Weights of a small GPT-style language model, trained from scratch on English Wikipedia: normalized queries and keys.
Each number is 128 + 32 x the weight over its row's rms, rounded and kept within 0 to 255. Layers, rows and columns count from 0. Numbers have three digits each. The size before them is the row's rms in percent of the matrix's.

# layer 2 MLP up, 512x128, rms 0.244, rows 33-82, columns 0-63
098:150175147122178119124157133099140137181128109130164137115208141146163155111107159098193122119123180140163125134171088168143105134170108105100089064124108129114083129108143097096084178132138129
089:119184150092153117117164191167124135184171087109111123081128076120127134185106127146097158184149146110145095167142117122127071128167138165126096080114142075149136127139146094132152155115158121
106:062104183122148124126118140123084112120130138111117078123089086106147137066152144097112094138136157064113165099195096147100161127101106122117141089137158162095103118117151151147119153144171103
115:082166078119077136088117202136104134184106136116100165091076152128131159140089162143163115150181195147146173090074165095139119163145081130125127094145200092180122104119163142072116124142180058
095:102129083090129100150102132115111130167169143115132128131148084066120144160150095142142069120191109066099171167105131141148138102130129106090112089192180154130143110160110181152142141026118118
092:105163150116097103186104066131111128095098138062132117184145109097126119112125151083081119152167113116083169144171167167135119143172095109089147108035141083071124156069137101096124120099113142
102:146081142142106047097136101095065141150102139189156130149121085064149178089143112093188162140134153089077168087082140196127132106182097150092065118116144079151125157160108127094117115166150178
080:156126128143134100135140153128148131146146100186125062105113150155120173123178212116176052160150058105146097160066133124127127102140089110137128094093110121127130125105106117131095135136183143
108:120121158135158175177091084155091081097082155187156130100165149095127122097085137189146120081141147151081144142150088104156144133143108101136172118105141108104131138075079057136111137146112136
094:154112074097173081111142103168157113163169080086115141136116140057137110089118103096148082188118127071077130087099149076133116076165170156149064090143140144162195125157105118127120121086139119
100:136076116131151141123083117107121154119112129088086138119093182112160092162161176159086120098093138083169105081216161093105132099158128117135064100082123140151113162097098117046116161176146106
125:129100090160097123127102156103118077116165127112094121123165115078162096133143184105129091140134087109169133126098165151156126080145121100082114060157154136125167105190120169109158187132067127
120:110118042118131132141149141118118171118080094138078115062072128108140139101153121149118138089189138100116168112172076059087099077110164157140156099102113095173154139148099147142192096120159097
106:138106117157098175099165078138174158099141123082168119137123181122126177128113116168110109124211046086115087140123141153118119134114104102149165059095087118054144065107115134170161188152174101
100:134136119086079101181085092087161125130115106084150173083100139163080125162156104138169134139088076040047140080125121107125107116148113099093118165111155144150150110082139119113119091118209147
105:107163141139106123097140101138131134084126149108142177088097092121159094084127095103142098160132105153060155086129164143077167094120184090116102113113167161187159130175184115166143122108127083
101:135109125063075138107133120089095173160153101155180216117068104145120169103126128144134162088153133130078134154097193094099105109075186077122101093139125122163162174084105140117085111149161170
086:165199108138071129133104149101144078152105114138178069132082145143140170135129075150152174042133182110117141108122117115045118093136089127103097066095138084084153162116211176165119140156085142
085:150135115165102137177077172151157162089147167169146162094185152158120106096080143141089118098193137105193143155174110160169113168126143127134137053127141103095157106079064109080127130114140113
112:100114163132138100134139137127157149105205094115149149168132153147116142160142132054106162206125087132116210122159097133143196123173137109159112100160081076106180115087106124143109214126177133
132:145097149118086095096148115157077126056120139156105112124182137142170160105150132119153066105144103180107146077136099115161118120133177138106125122128089125133129153091189101096132108099149117
107:116112138081071102174118141067120133158162147092106081126100076117141168152146138133207106108115106104082150134109172094094144123137132125116144087116132102079146132188135168131100080067163057
117:164099068145115155114119130102113109084161096077122127166124169039132112164143122112139131122170120096092083076120117101110136090118125183110096111105145157137035122127115082129086171130132138
082:183150137121070152148095116112097130162152124132152122101142155157066105105143091097107130131163136139144063110115100149097188114065131150114128078078123074175169172170113112059150091099138122
118:089138167238099141125149154095133165121152106147117169113189163178154172179162174127193114144116100142147122179139134116109124153105198077092202110183110173141165139121150148124085132102118147
086:115146122135143136121129123110111162128138092080120163161166127080113152140090091133174108122184099118104158158109194121151190162142096108078079118148143152114112108124076120128096137087131054
103:092130157125170053151064117107111190175165142111071096153083122179139188147131092064154060091109153115131155055128180179070106124110097117101174113169109156098121153141184145132123128080138144
089:093109157183058170173143131116103153098150149166144132102118212124163147119127197087178040107138170159189121125112074084109153108145171139104161098158071126136132140147107111134156119078185116
100:131131159174103201146097078141025156173100101111153142087122133112151106169086096149167100180104142101146154163159160105135131162138112115092114121095140134129174134136148165140058145125120122
108:127172110111097132170070134097118144092101125171069091135111134061131156133160185093087055115101152083166127128172180136098091098146168141089091124123074121125130174105109132086140157141092150
107:109127139124110107102107140095126177148154100149083139129107161136147183094165190143156077115130131080085160095115215152082050150153072145138157149160167065130169126147083167142126109079157067
075:152157176116133155084092096121138201166133145110195110167178154160178202094102142108123149114161079157073120151114110150115176145131116138156095069114134131147159123183139113111112093098140163
104:124109159126110109159135132118116178158133154149120121106149077068166123152160115203181044146130137130064144081080185174166107085133147079158126088140105159133127138126094139151120167100144176
131:125103141134122107196144119068150122144170116129161162110099089136128126108178164124177068111087100122143141156083180129142116114126169130091125061137109146104196098125118145135142173122079176
078:053140137091130097153171134151130149108138083128157130111135137115153142122134150079182119139107060072077159126128154208126163155163100100128151075124074087093174135153109134129169105104188080
086:150122087099088087184112150073158134165192169119142162091098094173161133142139102112191132141076090114122138123109184156096092104133168124082159061140091130096165143145104110156146173123132186
133:162124158116116136149115113145112191122162106110169125143119083169123150057124078119163173106108087157064156134121165169109112151114093102142163109105105057038156110151154172132092111105164126
122:168158175093139074188133175097155071174111149146112103084122101111167109104133100102167167086119146163154164084190134068174163155146119136188140098119136139114165137127144085158124139128137145
092:138165189124076096165097094061125135133096117131162114079184127138125176115089058122179056137112144047102139146129115108125086147166167169100126104146135149125128149130137132112127077098166126
080:166144134133061148168084083130082161130177098080101118139125188168186109105100157147117082117164132165112140094103094118110151162154067166136178098140111137108165163127139095105090138106194081
089:113090075124127113101123118153089123139140126152103130093154161107120127122189154125125163168149155138111101137131108109179093083137101142138170130106104112193226083182144105141123134122149132
092:076153106106135125104115180138099139061157167160153049146143159124152176126140124128117110148163144132152152130163098155218093145133137108085088075128127163113167107156146156133107091175154115
111:079132117138138145131104152157134159130147086114105160170107066119115120076104178171122085162096141089121127106135230141112105113171104090092119156154122153113184155182104103113118139056194113
125:098135095146177118133116129099071164130149149126152117066104152046124139161155085144179109091148118189149100084165117111097102137108059108119133097128134127165173100183135127086178122105127027
074:165191136191176111159135129105107154132170061109115116164068114120143180072142114093130115144151117128085087108156145137153119099064147189159159076135117123131160116168123142050095150123158174
158:029126137171110165146179108144101210094140136122098158134142198100185103130184136149103129127117114114101078093113163137181121122188148149070122104075109063106111173114117175136099107087086086
122:123108093154074126130141091154130174166060138150133072121129098111152149107091157198124087150130145129068140072147145126119111126116074155093182120136148050116177130112126086171181097133182118
069:198118109106095073117083099089096139136094139127136112094106125066154126102090117170130097155052159146075128146162153123107195122154110144078148101171046092141094131101109154100082141160162112
109:123110144134162166172098131124071155045099164092120130137111138077130133089135098135107136141121136170106130066121141097134110122125103116187149093137139155164194185128143116116137163133184081
109:176107160127115128128123154108096148113128086147053113109131174090149162116131116088158151190097158164164077066101136173117137158163141118117157063183116167139126176209142128103128138117127118
# layer 2 MLP down (transposed), 512x128, rms 0.204, rows 33-82, columns 0-63
101:136170148106161120159120149125107164122143108117163142132177096098120087131183139107156174052145132129087099041134074115110129146126119090119140134199103159082040227137106160084155175103155113
104:160147145156126150109146096153139153144122127133159173079152087118047106165141085060156092112153156100142099097147181153127116163065148104184147170143107117095091215161103129101122162112095132
107:089133111100149131137177146120100119104076143119167154111137142132149149089110180065106117136186086102135189118125152104144146105137114144118097169101173133120114108118126186137153151082117103
098:122119102190105182172164167063094134121150096133124099083166158083142126122116121138093103114067141104097101091087111166122156121170136117131173154083158153106095121172151093092154103082124075
087:138102154075157181175135134144118140139128142124072141120147113114118112164126065164110124159138093167095173142169160152158082166165194116101096186156089128127134175105131141171042138130124101
106:113102166094149132203117075208124117156147112155121135148160102172106129134122102153094118114125126114106140173092122166180109158140122159149095141112181140171111144156083161142103138132084120
109:157143099113136130168096189128032118125164121153146179148104129199109116150153121135112108148151091130106144095156159144112171109166116103136112196146120138146154093136118080092087093193091114
077:131110152118134138158092116137103121069154118168103100083136125140160167086139162100105079154127122095128086155135099084160123090122118126157121059123086094111129093049151040149121129044144125
125:135144138102105138146121113135121093124155107155177146117164170189132144105103190131116166150151086093112137184147186133117103143162161122143138132097128162169148161122076122142087166181124143
086:080102119067169141109118143141158057139129175135146159159153123104124118148102149108163168106108098082173116138142108117130177083144123133142130198121125164133128108132115126174083147066158193
105:094192123132129222069129136162099138145127159103176141139097164107142123114177069123091116130084133172106159122166066083131166123126135115154104177125123155166079150142145169135119130130138131
115:131103176131144150128143127114207130135175126089124111153123109133137101160170093096128110163077133109124147137203160149134100125119208112098081131153152130165183077129146126136153139150159174
137:151035102089109133194178135093125107146091153160081140092126084063174118128115112133102120082106197193092091096119081143154108113172148069205141146145163113098118095105156119100121083139151083
111:084139132140146128045105146130119141141138100124113156124130122089127138095141111157163111150157090101132100191124111138099195126156118132130149121131166065081132137053124128138151153137161115
101:130136156097139099127161136163105107131153121079150161095148107125073109117123095144096172104084101163115175133151102093111118094166101109130134128118125116139119104110098102136065102141131106
098:138132107142147161092169149134147066184129088135149134110062138147155153088122134118123056155174126129064102105133105107125127109085130150119114204110088175127153084181163142156118116157110123
103:068132151121112123136146139114170114158099138140107183090107133081101078074129109144123126151133097132097175094114150084182094090099082075055132089137154086107148144080127147121071140087140153
103:147167127080142116116114136180137147160101165111170115078080130121145091108112158126160217079110120071161239148091164109057113146120129095089106129145134105133111147134163151152124169188060153
086:165185127121127110074109156207144140151138107114148148087127063105128176083132133100146160096117088183105097119053048111096080049143119125157143174060154143076167131114150153125110126129112081
100:101166144127092168144165108091172132090057138206145128118094097098067133137109060134117114141134093128153148201104152135114130090140159117137091162134109127157104240109164123138077132098111117
146:123140091076106114095129164121107129129141122123091141144163094150142111095149134124135103097126123185065107150113126109125098131131145097129112128153140089098100114166139135078116088079122168
105:117119185136083137089144055136108147112094117126155132115143171133119131166117082138090174185110104203076188140131078119119066151141079114144130180158092122136098176136117123117086109185127106
122:149106136125126112135099143102091126180132088133122169154133154140184170165111088153114125137141152099100086111125068084140135173173145131165077110149081144092108171127163131160164178096125147
072:140143115162115098107079151072123068161137095155133169132127114108098141089148083090084072147150111117061090115108117135100162090133157138149125120136146152133153110085186088104158123092152081
102:080099124182116151112139136072115150110134092124101127106147165124165147150114182122152100143157102154121085102167124153120106126075126130106173025128110140115148103144101083128109123063111118
085:147166151140100147139120107197123174138123136123127160115136119073116135119094061172099137117163103173123140155117102097138146175157155102074133156152085136096108180123157125145115172124112116
106:137159097167123095174081127158129158125107113125141105120104134141103089150174099165087141172114094118155089121106154131161153138129125126091180160151124126087219068049129099126136140126133130
077:116089117178120180140123113096101160064124147160103115115139134123179106126085184104168065099152131114146091093141119112130176108116131150137128077131090136100159042120115156147136127048120128
115:140147127130125097086139132151119119137101138152156104117136168174047103150205111112166084128141110141139156138188161130103110152096108051165092164126116124147127159137113144065121173180140126
095:137142165134087221128061167078134170129123101114187103121115114097144128097139167059097113137099122130166122174084092088127153156132047109124155099103100160112086157149142123124157158052115068
084:067056166133129115144073186105135095153108106110116133155157121099167150100148121098125108113114062123081101123109100116113142160116160127156125178102198086150121120145138095145102164107134131
066:090128166096162166091103141117145142105110155100091167109151137159142150079133157104145119119118116124104110044108151094063136097129132167128128049151125123091131093148091061104122121118150106
092:154158156139114125088144164175141178126141123143080092093100089141133104167076095158149116113129142194205132140175128160112103149134136090104080143108093137081129131160083182195113113145118153
122:101078153111143170135167110140197150132165100112144116139105126101122117127147090122065089166086124110103144116164141110131144092087188100146102112183141129134153099112128142131127119137158220
088:072142113140098090143149111101125169125113126106081109116127095122146111162096121120089114049129084144153113148132140158119172141140113161122117064172127117095148118163113118177117104117183100
070:106144128099120142096156100110122154119179096155117146080145126099169166105153050072079156156136110174070147148153135151119145087125162114125124090178114100190100110145161106142085129140107159
109:097102141120100118072183130141143110117128109142150153145138161159179079149114157129125114171085122189097104112130164175134102167077122138185157123161121170102114175127074060123129164086140151
122:140101133119114130092110099108138177138117140128124102174137108099159118072130159121141177139149125168147157130072124159130112168114187096157097174083182201170129101122105120140106168159103121
090:148139084128138090136157089202144156154174136093124179078072118112119116142157100148083125098151127141138172167127134108114136119157074104127066181141152097110139115137148133158111128141191092
051:143127137106045182139109142107132196125137059083073103132160136124155123184166154121118126109165129110199088096074177141163165135137155142111162132160084174123151110125105121101138136083112102
108:150172142150113120093131097110135171134137125074166131118139110124097105119159063117169132150147140098103118128127103132106105203147124120121138167155128175096074227115162138181085171117117087
072:140154117131083140089170112187136188140186124155156157110137070145200084103144095089146100097105067170153143146166127084083128122119089184104140107115152148103125175132126080148141161121160113
092:129088146127120155107140143165114112191148129132184104129147137104146134147119076086087181064131130167121104067112067051126181116087157124178101106093145093149156133164148098128117119130149137
134:109084104151164110108131108109091143118133126137076101080129110046138105084140104145126157125108105188100092114134072102129157116141108129180126104107213125136151133129143116158133162126169037
073:113154092160125148184126141144145131103096096112081138157105103128177150058168108181104108131142099199070122091186128171160122139119157173134119102161107147077160106089108117103122082077127126
131:106151168158128156160099164123161151137129137086120153133194192082116140112139185093214177089164120096095133086108072152133082081099088116145141078117126059164133182133089162117120138103093100
123:152112185167172186144186102127175134103095129133097098119092115136132160072101111195159145154153178085101124106149149130110146083100063147083129111071110133151139094072109128144136124128109117
097:162140172113131110128133126188152158097128121114071141169089091077128117122116123187124132132115162112172154180125151139113112144105167130102132159152077121127086195121137088158085154162102115
151:154085150130132165136115134143089104110164147153089094114141158071128156119132133137094165100124113111100142126120125092050168115083110141212105093145105165117145118128187123103190172172141086
099:121111133124141096151191093116108131109121174180124181125136094148108124055213149111131067113148114172101087114150115110162084122158167116129141161172110159188092144131157113078101200191110142